Weights of a small transformer language model: rotary positions, capped logits.
Each number is 128 + 24 x the weight over its row's rms, rounded and kept within 0 to 255. Layers, rows and columns count from 0. Numbers have three digits each. The size before them is the row's rms in percent of the matrix's.

# down: layer 4 MLP down (transposed), 256x64, rms 0.0902, rows 165-255, columns 0-63
# up: layer 4 MLP up, 256x64, rms 0.353, rows 166-255, columns 0-63
down165 100:096096147154142146159098143133133112134159115134132099150140134165145156136134100073103169110154076157149136119150091069121161106137142101102139129109156162121108112098136111131146130143101113
up166 101:164138147187129121128167098127085140145102155114153111123126113156104095150136153162115073108127146073100106130142123087166168149128126108117124114138108148147124104147151120138126108153158122
down166 103:133149136106098209130136151127087116121118134164160117144135156096170134137090105129142105092112135110165120134122130090123108135121169114132154066135132106091145101147129105112129129105128114
up167 100:127149153115126125097078136102156106182151138153139095102077136133095150119130118145096150173088099126106140113147152130132117114124140127076096143124129159149088129101134139131116077123108118
down167 091:151107148141123169158133126145147123091100156111125132157153151132177129140100134123133147112131090155114162143084098105092101097101151111172121105123148092098141148154104099107134138153161162
up168 103:148126135141151102134141116136099140111139080092081090144146143114132086123131105128139118130121177138142110102140168110126167142112124119146087162114132126148125083161083092124183146102132146
down168 097:124124121136155177181142184149121147091129122136121094141135111133176133141166138082141148112130140102125119122111109136157115149142118122104127145101074130134132156148103135126128187107083151
up169 091:114133102128126138133150138101139107170120173163053163128121150111107136162124162129156102109128159118148114138129102132171132124154144088095134118141115109102116146138143161123191146110106135
down169 099:154158128081157111151119160110095125177139143105109127091188158150111138098136118160129148118113130126122155075086136138127145109132116134116130089110133149108110109082126111138143167163132113
up170 092:153138109159087140129091138141126126109124137128135138132109114112143134145097145163148087130122127125153175108154139119097151128082113060131108123152146166154182147141111084136171145139153133
down170 094:117113158120169108156155124111130157115134132147113163128138141120111118150130102087121141127082143161088079147108116145129128137149137195117172127124120099114076095096128132131100113091106109
up171 102:107110106153137167148142118140160108160125125114105107125151112139151119122146185142135095116149113160120165138154160186143127146100126168129165128100164134171152157108140114108104090128094116
down171 111:128141154136125125151122152146112155115102142123132123118156110122115182122152103144152137152139134119122084135135115127169155142145175143121192146134132186114112162150058106093126132150118108
up172 112:114128168143082131102159131141093167155093135145109127113115167153134121138119149130137112119140127148170133148140065158127150119111137151137104103125112151077131184154171130117134116096108107
down172 106:114122148133099134116158132084147083103127110133142118152129113143136083152131137119146177135095122158134113094093082152102178121129137143148150151115096136103185104113145160108148163140112120
up173 108:155124120166115117151142131144121091166100178158104115078112111092120130134117158167144157155146130120107129143142099131163111124133074130083135150121168170117121124101126133133110164108158144
down173 109:112143155126148152118104148102116181135124103092113152086165088145152112142126131101121168152121124117084134138113141136085108147137137129055103113140158139114106146121132129115121086107117086
up174 118:134138109103142093067156138137132166121120116130108120141157127118117102125077135112170175123108130154107109110158139180110125139150092104132123147091164141117109153113098147130112130084143169
down174 113:107089167089104153136150138106103142134134152113133134186120096094131137062139130125148112140098116163116137156104131120145157117115115113131171142112119164108127123096077153140120162157114142
up175 019:132136118147164111085123165069110095140129141110103105097150161149110092185107137156134132126129133089165123138146145122123149123112111105113090092163150140145147140105161167131147098110138135
down175 023:127102172126126149139060134151118164159143130120141142107124114117140193148191086121141143121122114131125116133124175156106157133147122118101107127156108105128114119101134079107145119138161142
up176 102:124129165133118079089086176117100100163100124157142133171117139124137150149107119170146125162143160155106090123104169139122103149099146127117150105118131151107102139106130167140162131099132136
down176 099:105125112115157142158166106150164115147143139117190137171134129107154106114161148104101124095143122119141146104104134155153116168129098113139167139152093105111170148088105099140115123104140160
up177 021:141136138121150093127137113110136146151166185106090083122150157131116097130090146168160130141117159133180119186156137113135132149138098135129112091139118141139147080128128126093120096110127139
down177 043:117139111120086140134098141124085095148129128143117120128137140150145151157136114104112150131115124107095155152129120119152189189146112142117143195131113113187104159113119148107157156137119107
up178 114:121099104115123179128138157134171086104179147128110149089130160128135107183087113142119128142118168137143134111123144113108093095144141155111117163151137182135137144130126113153165143139151117
down178 106:101114130124174133125168135148136104121114119123097088087094152118123127082170110098102151094098128087135152123094123100100111191129119135128128151141109132154117133147147166140089131100143135
up179 022:155130110128126130079117162069106162132160143101106101122110127112159108126100139122144093157127130082134151168130152163154130122128092130113148140117147147101153151096176150110125089133158145
down179 038:128151131124086120159186117158115126139140118146171100163181122104162131140156136163160098155134141096144096149144121138163141110155143147126118152105163144123158132098121144176116139105121153
up180 100:124129176165127116108099120121121134182117153110133099122121146089146127160132148152085125136164101134155136107153084135152118123151122122145137098128174096127176172137155177144138143134146103
down180 091:130143115094149125107126169161139126109107110119134132114161126162172118047106109099125101088111129113124125129128145140110121102090136147151109155097118157096105101142118117106098121157181129
up181 114:137121107138114111130099157150144151128142172130126158160143163144116137158100159118091128114158108102150153149147138166105123103174129153149160142171127153126119187104117122157132134142088082
down181 099:145153141134128130148124121114105125097163098119149126134097086086135160122141086135124160121136159149098104128084098092123138133070157144115103175122097108127165146150113101144136140097156157
up182 024:163111123114127098101138132069090155130154153125114069149133093147129119147108132153128121110153131092158127171116148135162142111136076145107119083144117179146144147103145126111133125155120111
down182 039:115119133133135137085166154115152120098151125140101195129092143103133129158135117144165132145127139142109098120157099112103099153116126116173151079121131098156145147122108138127143063124093111
up183 111:133108101132121093102104144086084171162159113129134090121141087132152073107135164127121095125076121110120156114161127139143119144159149149105155119147128088145120115102144153144135112099114149
down183 104:121175134145092111121132112139146137104124130152106119085098151122121182153168176150120108155133135152121138147145181150144131136136098166126119081157136121143106147118129145132073149171119136
up184 095:143119070136124103116158136133108157068135159143138144135099115158135105120128154119118111096156155095150154143146101179146144185095123117106143119143101150145125116127160090103124139163135137
down184 106:099145093159166114111110165142147142137110138134135143145175103151093161135173093133127065175112149154125151101157112130121125157110125116115145110137154103146129106177118113113132103132160140
up185 103:119132127127143124082173147141127126099074127104135089160126128115110126089154162126124095135170131110139154162155106135094085105094143130129156132120104122129146154069183124121121121126150126
down185 105:143135097090101147122154078146129108137134133134155171173102096137083124111146143118148151171149154171138104103149138130130131127148090136093129131156176126148122175146144119164118137141130154
up186 100:170113112138110097175126133116126164139111151123145123090166111118115126118102188147171126096148155118138139175120126099111127108154131142157092138132112120171069137110140094145101137113132138
down186 098:088069107112146088137114145129105109164131105157128111159165166133174138093079115145155137153096136103140137107124139139145111117114065119148133143110105105102126104134107116108147151122126109
up187 105:129124155154121109142145113142126108147161126089141157060135117159171108108132117141167110133125121141177155111179136140123092124115131116105134114125116128108127049088104111120130113143142145
down187 113:151139164124114151142134169138135143092133147144124145158123130144116177111129120114150116096110103154114173121128158140112107095101160126126113149134103130167155109102106144129083151090124204
up188 106:138072118119082126147119135106110120113154132089122106123106145113108075082124141161157113107146136092140121141129144146125189167168128096144119128107129107187125117133139109128089130148142143
down188 114:138143132138155133116093119117140099101176122158157158094114113103135185128139104117122142147104173106166156096126110163116136111178116089134119121154120135090118131103139156147160163094117113
up189 122:105118098137103101160130143079123136105136107169077124090119138144099118137090140109092133118128133109134132092122109101082115171108112122138100104138080131167146175128137146112157133161127148
down189 110:137140123118092139132111130167181107117158108151126162182141113124159115148117108119081142132138179132133141129113129128092160126148133149129125170138109092137110170171144109134078137122126169
up190 108:152136152102158155111107129147172122180123129147127132173135159100144135136146096168121106081116120102148106143144136139131085097143139092122107140105143135100121111101148081148158088129141165
down190 109:138084126128129091121129109129136143132161086112144170128111152120130128140107125154106113110180122073123118165091103134133148088176115140100112118113137188155110125120147143124150102153165151
up191 086:119132112157124122080094149096151127128132147120105189127084125165169128172069123160096175140117097137137135138129156116093147140103116149097110132131151116117133149135115149100143151144150128
down191 091:084125149127164170127139118119139125155108090106175105112164155101109113087155119122149100116115126111125117115137156108146131120126173134174133080147122144124133075125132100125121072103119104
up192 123:140105165155170116166167130145115138115135153140126107099145118136082130104117153138109090108127174081164133142117114140106107095135144102152150107135156130164130169139165117175134100150145111
down192 112:119154153139128176114119123108110137117119170118102102192143119110154117144100134166131130143132096149138085141064109136096109162136137160105168144122073113161144141135106139141126134131139119
up193 083:142141123172133121153110103152132150141125133154047128119127120131120158151138133143155078148131104140100126132185152182130112097127125103122120152085084081111106140140131106109126138128120135
down193 086:151139118111152087128102139189142119125110120150146089085155147169117129117104159136131171104161110089105128152118163129120114143169117151125127116165141126151116139100080154172119142132149117
up194 108:173135117117124140131138177126143143158143115115110144116150103109170152142090092178111096076124158104150108144136131145103149104088091105131137140118119147119148101126133092153082123112119166
down194 106:128135145084137169103151166141141113173087123100119109121143150129169166137117106163138083148096146120127131116114088125117122143130120089173123137132129117093142128124130177168102088129137159
up195 089:142119119135139126154143147141101114146150120111126159102098101157158119109136092162143134158100144108161129139128108125108113156134140107084144165118169183115115092089135159094122097070151130
down195 089:178095111121122146145128110148148095145112141155111112090153124107083139140131149119140107094131174131096085110121076125119140123115109131153111108130066152159130134114136167136145183142117133
up196 103:168096119133139115116101119165110138129175107100100147152142131137146130097128111118144095136146162146117174135124112098149156112149085102154074146092131126125169108100169145151102136162138142
down196 100:129195169124157140192140126111105125115158136155151115128107107134132149093143094117169165116100125164118108086119128132097148130136122164159125129148145147083113108113098130127117119116109160
up197 121:133136131107153159123161113138168099144186112108157100146126148155148081085120115148117111146153163128108174107115172114099108143139115114103129114133150115138164095133123140103140121185114119
down197 119:128152148110116109099168101086127098101087131142128101145121148078142139164084121176105111129120147120110126158123114116144114138124124095135095087140083130130094126119156148103069122114143118
up198 017:144129149144137093107129170069079154145122129135136105157132150147144095158122145141111108127133145117145122156106159153160133124142123169123101095144169183110115172096141133105164104133125111
down198 028:146175120143149129150166166089127186129130125103121132091167143088138135107142101109129096138121112105145143093131104110124125105139146142131145157083091077092101135088148132144128118152139129
up199 104:164112113133131131143166138138155090137121163119108147117142166127125126153129176137140113178115129140122125135137158108169139084152133108143172117134143168107107125105151158154168150134058121
down199 114:141119160118162101126117135093122144143117127128135155144136123118117105108131079115122108092074077142124101108116125111107102120172123161118150092079071111149129151145146087096123109139159132
up200 014:111131097146112108102108099101098131163156107109099100131156159160126086177099129138152112139099128111157119155125114128161112136154079157135071113116139170132157163115154138139146151122127127
down200 020:135166105129109122120151151156139132157135108095134139118126139101084181135120100169116096136138126143110118111124136096083155101126141120124147122154141097123159144169114081049114147133117133
up201 105:108143132130134149118105088097146154129105107149142099140112125124134073174169126099127110104103126145157147125175161161161112134151118162113138121133104106160141108132195124135139129162100156
down201 106:163156148132072148120106118190169140129127128098159117126132107160118145119152123129074131114165143176115099141095126077137122093115143102133123145113159146138134152135104134111134120105163112
up202 127:085113133147139079093124118125150131096143137082153115105159145115154109123106190149158121158107116100153111089122127138125151131143106113146115109109143125171134160162097147157125150144174111
down202 112:112140142102053124115136175113102133122097148127116124146112137121127095140087103140115154114091146131092159124136154081151122140149151110128125110076158163136119113110157128130150177161131141
up203 101:153105105139120111114131117117100125058150129115109120169146129169138130122127150145142124118162170066158134082110109114133118117108135106119165081118126126155149133144112186110125101144133107
down203 108:125118140127101152116177128131111089144133111153174124137144116114080127110154137131120133142118096156113070114138089148083118097099140173139126170150168081127165114139121122114123112099111124
up204 100:135095129140143131114135149115095128185176121172104099162150133141089145175105151143150071120110126087136104128130115130142166121100160115143131151131139115100112145142154120147124115153099170
down204 096:155168164124112116127114110168142143119125137142147106193135093135114159124164087108109129122104096140116138124127124123112151188120110132171136103151143141070122144160103122151112098128119163
up205 105:186122135097164102120164114156141111118138133079143128129096154110107112110088105109102146187135138138133114133147112131141108136119115114106079089130108130132136132073109124140136072146151132
down205 106:152167143111137125059135150169133123099166125132131085108128159129121164114145123124122139157126148128089095150116163076121104087166131127126088136135132117123118117126172107114117083111127111
up206 117:127136102174128088115080151122114120086112132159126089155171145125143087150101122127153124107129148137118111096132120053133126129148119119083133136126108139157155137106131156165106165131148133
down206 107:147100133092140161087130111124148131126112159081162161182121142109164123109126106130104132168135142142153076144099110171168140117156129139106142125112103169101093120144131123122097124132119155
up207 059:104131094176132128134146095130138115115144110122133081130141146155105100101097128134116195172175120101109136131145134123110123120133110149126105101063167097141152130133099112131129125147130083
down207 055:182084101156121168119145064147156099133163144119171097140162115120104117117135102131155167117156088119136117143134098110161136129153131135103120116127109093123113122099115146131161138103142107
up208 097:077130147149094102158123141150159195122088154158133111114148113108160146147083131137122107131123120098134101121152107152171107168143097115137087111143142121139121103141111137147158099122153144
down208 107:115159142163126116122124139127131099122126125122104098163130097108131068159118107147143151101099115115125165085132179106150168111107114137175131142129123103082128119146136119159149145119181098
up209 119:153088150155123127153130110118133155111153145084047156106138134129126132130116153139131103085153110104159139101150076130130096143114114128150102130119082130147156169135138093118133119161136114
down209 117:124093144111129154128136148117104123140165164137117141187125140107122135177162120091137187126096103130149160120115120155143155084095164093153122126133131100129116159139122125145109176126118157
up210 116:115125134111091087149164134098113156153146156164099130098138108151116122179087144113073084132118124113146126148119087142162128080096115133164103138156126142132134127129110138150135095140098138
down210 107:115119119129152173115156156094144166165101106125125177139184097167120133156107153147138130137144138115142144157109132094133123120097100109115136143119106130187116091134145154113121122178101133
up211 096:145104092137147119158145175158088103092131146140119133128148110151106119103115127105148153126116149098104113172148153134138138133149147105144132100113124179120152146085118100065127125129110182
down211 099:108124126155117144113112104138095125117135135155173123106118127092171111108135080116113107163130130137102151128117121175165121146149156144111174131140148114104070158160187152125128130102106143
up212 104:097106112165137114148138158091151163153108116172115126117137123136160124129148105139147116147064105132131126120135133096120146101144143126073099117176140129112126099129185150131128086166133144
down212 104:110166132116152142123122102114116090118140174133094183117117150078151163133174105128137123128105146138096125083101105115164129158115138146106128112139113113186114123123142112119112112101104169
up213 099:118116122119166125125130143111127152106130167100094127129112169145119125105132172116141063114162167115126107090151087133128136111107153141150120074137092118076110127140128137144124099126078135
down213 111:090127117129072138099160081130157126140150092113130132159122135122111121125126119111141131130085151148090129158106134117129172151094149129098136175136108121075090129131116118106098169100128098
up214 093:124120118151162120116162120109140145135102171100102152132116138162118107083111126122131126099150161081160165118140079123105078155132106097140142134104114111117134138159115137103141097188147146
down214 100:131121161153145130132139160138130128123134121117088139135135098079158161203178073103087123123092105163140105153142167131136137111128134146125128117147153140123129094150111122103130116163131100
up215 093:148146152136124136103113121133175149080154136117126157100133147133188110144100123127100106139128104141144106092144162132142126121136135143150099144113149089171180123151170137138163154150111084
down215 106:076175138133138144170134121138128132088123111103076120127127098160098115118155142071150149076130128133131121142117109105105144160121192109144135135145144142122153134132077146117124102140131119
up216 110:143120113116122148106155163137135175154117125169154156092153158133130127151108110099082119116186151120151123169127121175134158135127136116132135110175142130138125086114139123128139145165081095
down216 115:120130153110137134111114109133093114095118098148123095164131101168139124147098088088109134140138112152137081133091093155114141127172093105137153140138130072147098114105151098150098103120138103
up217 105:107141144137140115131112156127088130167152111166097087105125113143115116181134149125135121124138125142146144141150121118180141120136161142120180151141117141201171120100123118168150122104165126
down217 108:149122151146157126146105105135128171149143107152162162138098144134110094139125132110140092123121099144083101125138180125114101146037122103118114138146157129109131131141112160124144093116155130
up218 107:100116114152087146120135141111139150142128121086138108128160111122105093153169124125144142112125134154098090134146178155143146117144089132098122143130149154176159114157177100143123179159143152
down218 108:104152132126124155147122100130120100123120079133161126136089117125100116124168146137116107095117138147106150132068100118118068153109137125153143104124110108094101170147096147145094154089157126
up219 107:150150143155107113109134155128109150146142115105121155111133122085131158126075107165136102138085100090139104132109113130135143110107133109143082146137136126145189121175161106102106089130150096
down219 099:129131101147084144175126114112135124106167104125114102144108100101100118101179112125120119153143108144083115150116144105103112134109152139124150137187115121145149078177132138146158128089138152
up220 111:137141135154122141136111102179158124107124114142100141153128133135097098091123133125167111131138112128139115152161107156137121174129119134135028116140106103143139110105117141082117102106096121
down220 106:131145160139120110142114061177134143086146124096110092144127163189164173144158151167130138136143110102106116153122111133134144116124141149123137136183119113144135145121130135117096161152127125
up221 104:124141125140133124117143111085108134142101104147136120163099174155138118192132085162108149176119140164134052131076139121150127128153143115128108135143131122156134122112141129134172117138135114
down221 107:105127153159135091150172115138077151139133124145110127067141119130083121133158153126152145099101111123115147159120093076115124150123123092087140132143163103146085145122112154121148136156126113
up222 115:107174111112107129113131183114137100123139136113097096124131137122113118121138094150106101138157130080133173105143139097168110130146125131195126130130112140144128123145158086072150161126142152
down222 115:106124120110164144145134123097148115100139092173143171137120145106125098152134082112098149143137171176119129106131159107116153162172135113111100130185124129134126126153128093134118162135168106
up223 113:106151127155177138093102100084114144098106134144118100126119140115175130129093162148143131122110150144153106081127159116122092134105140143154118078117136107192151129133133150154141124113163143
down223 120:119145145116106126136120121116154127147074104139141158128119132133105177115112121128155165136074110112116127141186134134082149134114146084131172116105134094099108136179111130140161118093132098
up224 091:140105101146110119122139144121137081100101118077088100119138141126163112155142105131160125059117129108155089130130154110134139134126151143163126135131146093151150126117082155075139093120109114
down224 105:146123121141079139134134084167191124126108156154132127104125102158151127113141137135094143150123125124156084101102159167136132108098156093124161142140170091110128127146145118163139113095101111
up225 024:141120110141121093087138146122119161104179123085128092099146162116132095142127129164130140140153121106165114161191119194106155153087111146123108136137142137137165134119149125111121127124124117
down225 039:135079147101084120142122135129148085148114131118117125125113153128154098124088106111093126121124156145106144130141147149092116132160132116126109112146079105136141181105071155149115105151077156
up226 121:096148133139120131169115112125171131112140131134110080145146141138175149212139132141125152113129128138127131131139144193134134151108140123163109138158161130150144149110171146118147152172116114
down226 123:151123124139113144172154133190165101130113110094107144152150120124135128109147149103115180090124149131144115092127102128118140091113147149175138166129152096126166170109147111159092130140123131
up227 112:114091158121084128130175098079100159139146164140099121124132117120101130098100097120140116119138159089158099137156132130122119123106132156131080128096127116166115146142144090124112144159078149
down227 106:141067135134156097094132139101153089129092116108152109139166122134149084154120107109099121156095138141136144130100135145120130120130081153112097119103131126130060128125102161126097120120111168
up228 112:121119072115143111119166116114151129116143149172134075133095121148125152127105159118147103114130133148078099154148134140130168141149114089129137142111115160163066080108137115114129146125105145
down228 115:120146122135113143131132188176121124117109149105125118139103119118115121070089141124165127120147107145134104112099098090131120123088157116095101118175132140148151121086128112088118189118125113
up229 119:159103113112134120103137166151118148167114129146113152105156142111144130099139112127140115102108190082148105095124118142091151103113124110123143133089160156085140084104140089108128164127161120
down229 122:135143122121075112153146139147147173087164156126094091111080104145121129126158152109126158127165124128095071170141131128138105134130154164122120135135160090093128131128094145139148130125141157
up230 104:132167140161147151106145131105108121140104108073105141098148133124097126110127118149146134085134146104122143168110125099175108116152143136135114101166117139134148135114153186163135115162136067
down230 106:102137122144139134117129135128128165183129097139129151123138112089119141090146095171116151115123112117080095184128116113205136113124115134147123092157113128113109112114117141160116168111104108
up231 099:166116136112138126134150138175118126143147132124132109151129120153091080143085115102105054143117092138136185140125142168141116112101113175138128151116137145129120122093157103137121116133081139
down231 098:144102120160149167190116109125097103123142102121132128148128137148123113128139113135102156152150131129114137067130136132134086097134101161147147109142094111196093104105140148150157149132136164
up232 109:108138124093168128085130122137145142109115093112162093113125176106107114114129176126131154122140147101145129138180197131144184143120138142139097098126116126167103148119127134148120153103134141
down232 112:144124116120134096151083083090111146160132105127099129136141123134099154113132170111116119119126139124170154127180129163102121140109172112144148131166169147160118097154103177139143134144144161
up233 099:137137124098127126139177139127098103121168122112115158150143159160134121095119131128146159078111139123110132143158157107121109142115127143154126064135170124138128076076138098159118125142081135
down233 097:151143150185139099130108090113132118123159103163097148148107085157144142140132132097101155151127116179152125119148116110118133133138142132115175149184135078148152148131097145146118132140147161
up234 124:174106137141185171106129152155102089125137090129141081123155105091102109100116157142140107129120131105125115161146144147121135140091111096129131150088119137137086111114166142132168119155111118
down234 114:133104124111143132162075118123120097116133105124111092098162118089101183125159139107139151155192132148139133135134125119145091136130096115156124094075105133096103119149134152148143108141154131
up235 123:142094144143115143114150142137066119145099138128082072141117156107104107115147146139114118133122123168145156102143124176126108149137165119141097122133158143091118160137148121089176139107091118
down235 114:094145114114144156119123107123102163135107097105087137048120137145111134113090116128157122121109138144159166072117157171121134170131141131130099117133161124135109107142153138134110126080136132
up236 022:161153108118139116089134127097093107136161126137082079088124143141126100147126176153135123149122168115150145160117166114133143124112075130131125100158152159125146151090170131113108099134140116
down236 032:081131131175130139131132174134144120159119140138144159100162077096166174155134130107098101121143095129137149179128133123125159097091164132130139100120142091108125146162150144126142139116136149
up237 117:127170124118119078110157171109165150134117174138121071102158101147089145113132172117146116120144100124127124161116128156159117119112114087115147109118113124135094134131137147133160090088143155
down237 117:132102176151092102117139163087110120164104149153132124090121151093105153130141154184142107154093148135119098126131131144117078123094121094086130149130127115117107142118080107131146146122133151
up238 099:106128116128128155096120127080144133092176099154110099102133130151105110108143129119140158118147129094112112134166127139123159070135136110137088167141126145138085109085146156135111071108113120
down238 106:132116130121108146145119123088106119126167141101133100119121125127103105125161122055102113146116118148085160157123158125160186118147160119131114126137103103092086124109166122120151121098103165
up239 114:137142100107109118071102137136135142125172098096126125138161116098124081125106127121147111093157152122121129138145165146097162115149127092105163092129114151140186184124116104152118123128147125
down239 124:152119087131166093188160141125132081141160130158127141095132128109121090134157175116143153126159136146093126160145100082108171115110146132102133127110121104114152132109134138163133150150149139
up240 109:138112143099104087169132137158110184174128180134079115107136080158117128121108166110154080147141161104135110136121101133145139141113151113141113128131142094096120163149125123136143122110135105
down240 101:095143129113130152146088144139142082102118122133124116148151116120106093112131096051149108135119124138128149128122144131144113128140155095171187104076093128156173116129144101131126134132117158
up241 090:137163099146130168192137147130113121172154094108134137113165142132106128139132097177143137149088146104157105121129140140136137127119112101092138106106176144123118138154138098103107080130093148
down241 091:121140118135112143121116120117135153153097160107124174195146115122141158182139136135170161129124107156140122122113111089129115083122156142138136135088121101141111111198090133151143134123146134
up242 108:167131153163109115155137175135106138073123131104112106157139166183132124152135121117140112135135149113127156110146096111098089103154118149150073118133122129127114155114094134123151132100078101
down242 109:089109148134115151186127130089162122135189119152134102160106141091128127102122129130099159085124101135132153134104170121101135137150141110090154133155140119132152134097109084143110122125171133
up243 101:126133128138098131079090140084121168139105155146060163157129129136108148113102117105164144110132132148155113150131135134158102102166143177165107130139118103153156124092122126143131147114114102
down243 106:144149153139104091085169110123127135113187128109130127151129107142134132128132087115101141165092166111093107086126086124104154155134136128145152123163117141109167113133117111166098131124083111
up244 128:153123112101120113160145115125161117161158131121110128112165152122083135141114151157137107137134139143115098170108134131140117084121144114154180153141151142116107127132201118136176165119093099
down244 130:122139138148094147108106145116114148158128155167113116124165110101095089112108126118130096159054143115119129147131078119087139116107101125128138103110099086149113132106134127137140121193117130
up245 026:126141119113144094099122158073128139130149132136090081123115120125089122138098147157136107139149138105154089194129166161167124150113098124122133100122137131142134132092140135079105126131175132
down245 048:125116107118105112108114115133133142095129141121150094143146097146123096124136130114118181116158126123122143106124118133086151148099118123128168153108151137141100100155171203083171143092125089
up246 110:165094163124109127117131156106054144165152139130118079170103115126113163157105153120157094146137121128121126122116094138162133121127135118163123114109136153126136171098118137156127113166132088
down246 107:110164129135108100164081093158132138119130170108125123155111135106091160135113116146093169115075107167110121149173144116105127146126153117130124148162131115148127127117121101152187127095131150
up247 118:083126137129155138119105129134129124142117154109139077081080148134127077128132153133132116132125138076157160070119144114146162128125147146130123093152096126135122119128076159127173109141112106
down247 121:120152092140100130133096146126121135121145111096143146184114172091136130099122122104130160152111117113139107128143095125127127136145107129118166098125164128172110083158064098162125137091127105
up248 111:107100138122124137119099115143152155135142121162146147161108123120124161156076136144097104134144094104148072117156123148134152125133157122153116150161129187139139129088160141173127089137090143
down248 108:136130141142121123109154136145137120117146126113124165169152072126156086133149121110099141156132097157130148103095139117088154092143114130120187101114151071167152131145121109136092159135156132
up249 106:105167151132104141077119142073134095147110147137114115137121118141144122148122104101150090122132126126126128114134086119156115144146143170139123139089104172141195170145142112118114100142145085
down249 101:077141191119158130110189126140120101110115122168128121176137128122112131105105116117094135106131140131101116095121108124094163115099108164153150126132176132139159173153140130144129127136159115
up250 112:165100171134157137128165159136101114117139169109127145087113143113079113113139164157141138193164151105141132144157114132141129116126111125075128138141141118108153091094111102133139114131148099
down250 110:136148177122147146109140146180145122157149119139151108126126147124143128147171085156079137128117169162107131137127091125086141100148139109126131131139164159113115128144114097136122112158056124
up251 105:128133131106114070111065123122148141107100124143123123148117171152127129184156144134134148140099124146183117155147088154105156106069151112103136148142110146120136127144143098135140149114104134
down251 100:157099117114130141129153119138105083121155117103126145086162136109153099130108133117104138121135101142087128069090117110154131187149094105150133145127131129082087164121140093141122109120147158
up252 102:141125177134158127095123128115108128161112087103189157140139136134133105146123151155136119148153123137162112138109145128152133120149084114166124143099171104160112118153129154169174126172157123
down252 096:126092119125156157142117138131161143094081094136109150132141132130146149116121131105092137135146151174117105112136149153149099167133102154117102149117103080142149146169130088110099081123175142
up253 113:109096131163165126111083103131130093113161144097138060183123108128130076129109160123143120164135083107117141148152134125138114144097141127088119156127147143153110107150125110129152122140101118
down253 111:106162139119138093120111171145147122152134142147114149136142152156102114079172143104172108141072126131125134130114147102129163173119135156162124124120156134097106153136165083118122158125151161
up254 020:174163091155143065105143172098121154125152104119104094106121172123137099123120121145150134138133134122179128122111159126151170138170113102121101102125151124145153103096134118129161128128153131
down254 031:134099140114202145157094116114127124157162151125071152127147117121140135141142088118109138125103123148090085124095123116089120093131112109118192113096104136137112158114142107136108113133124126
up255 015:116115150120158076116121176128095126156145143095106090113167120119136104142102168157128081149132144124124125154170155146153142147139109150126133129158155174156113168107122125104134129163114092
down255 024:153124064122114172164144166112161104085130178130129149136116146115133154101149127106123161132143117115120127132115094140124159117068127124174153130151109133123148131164158146100132093129145114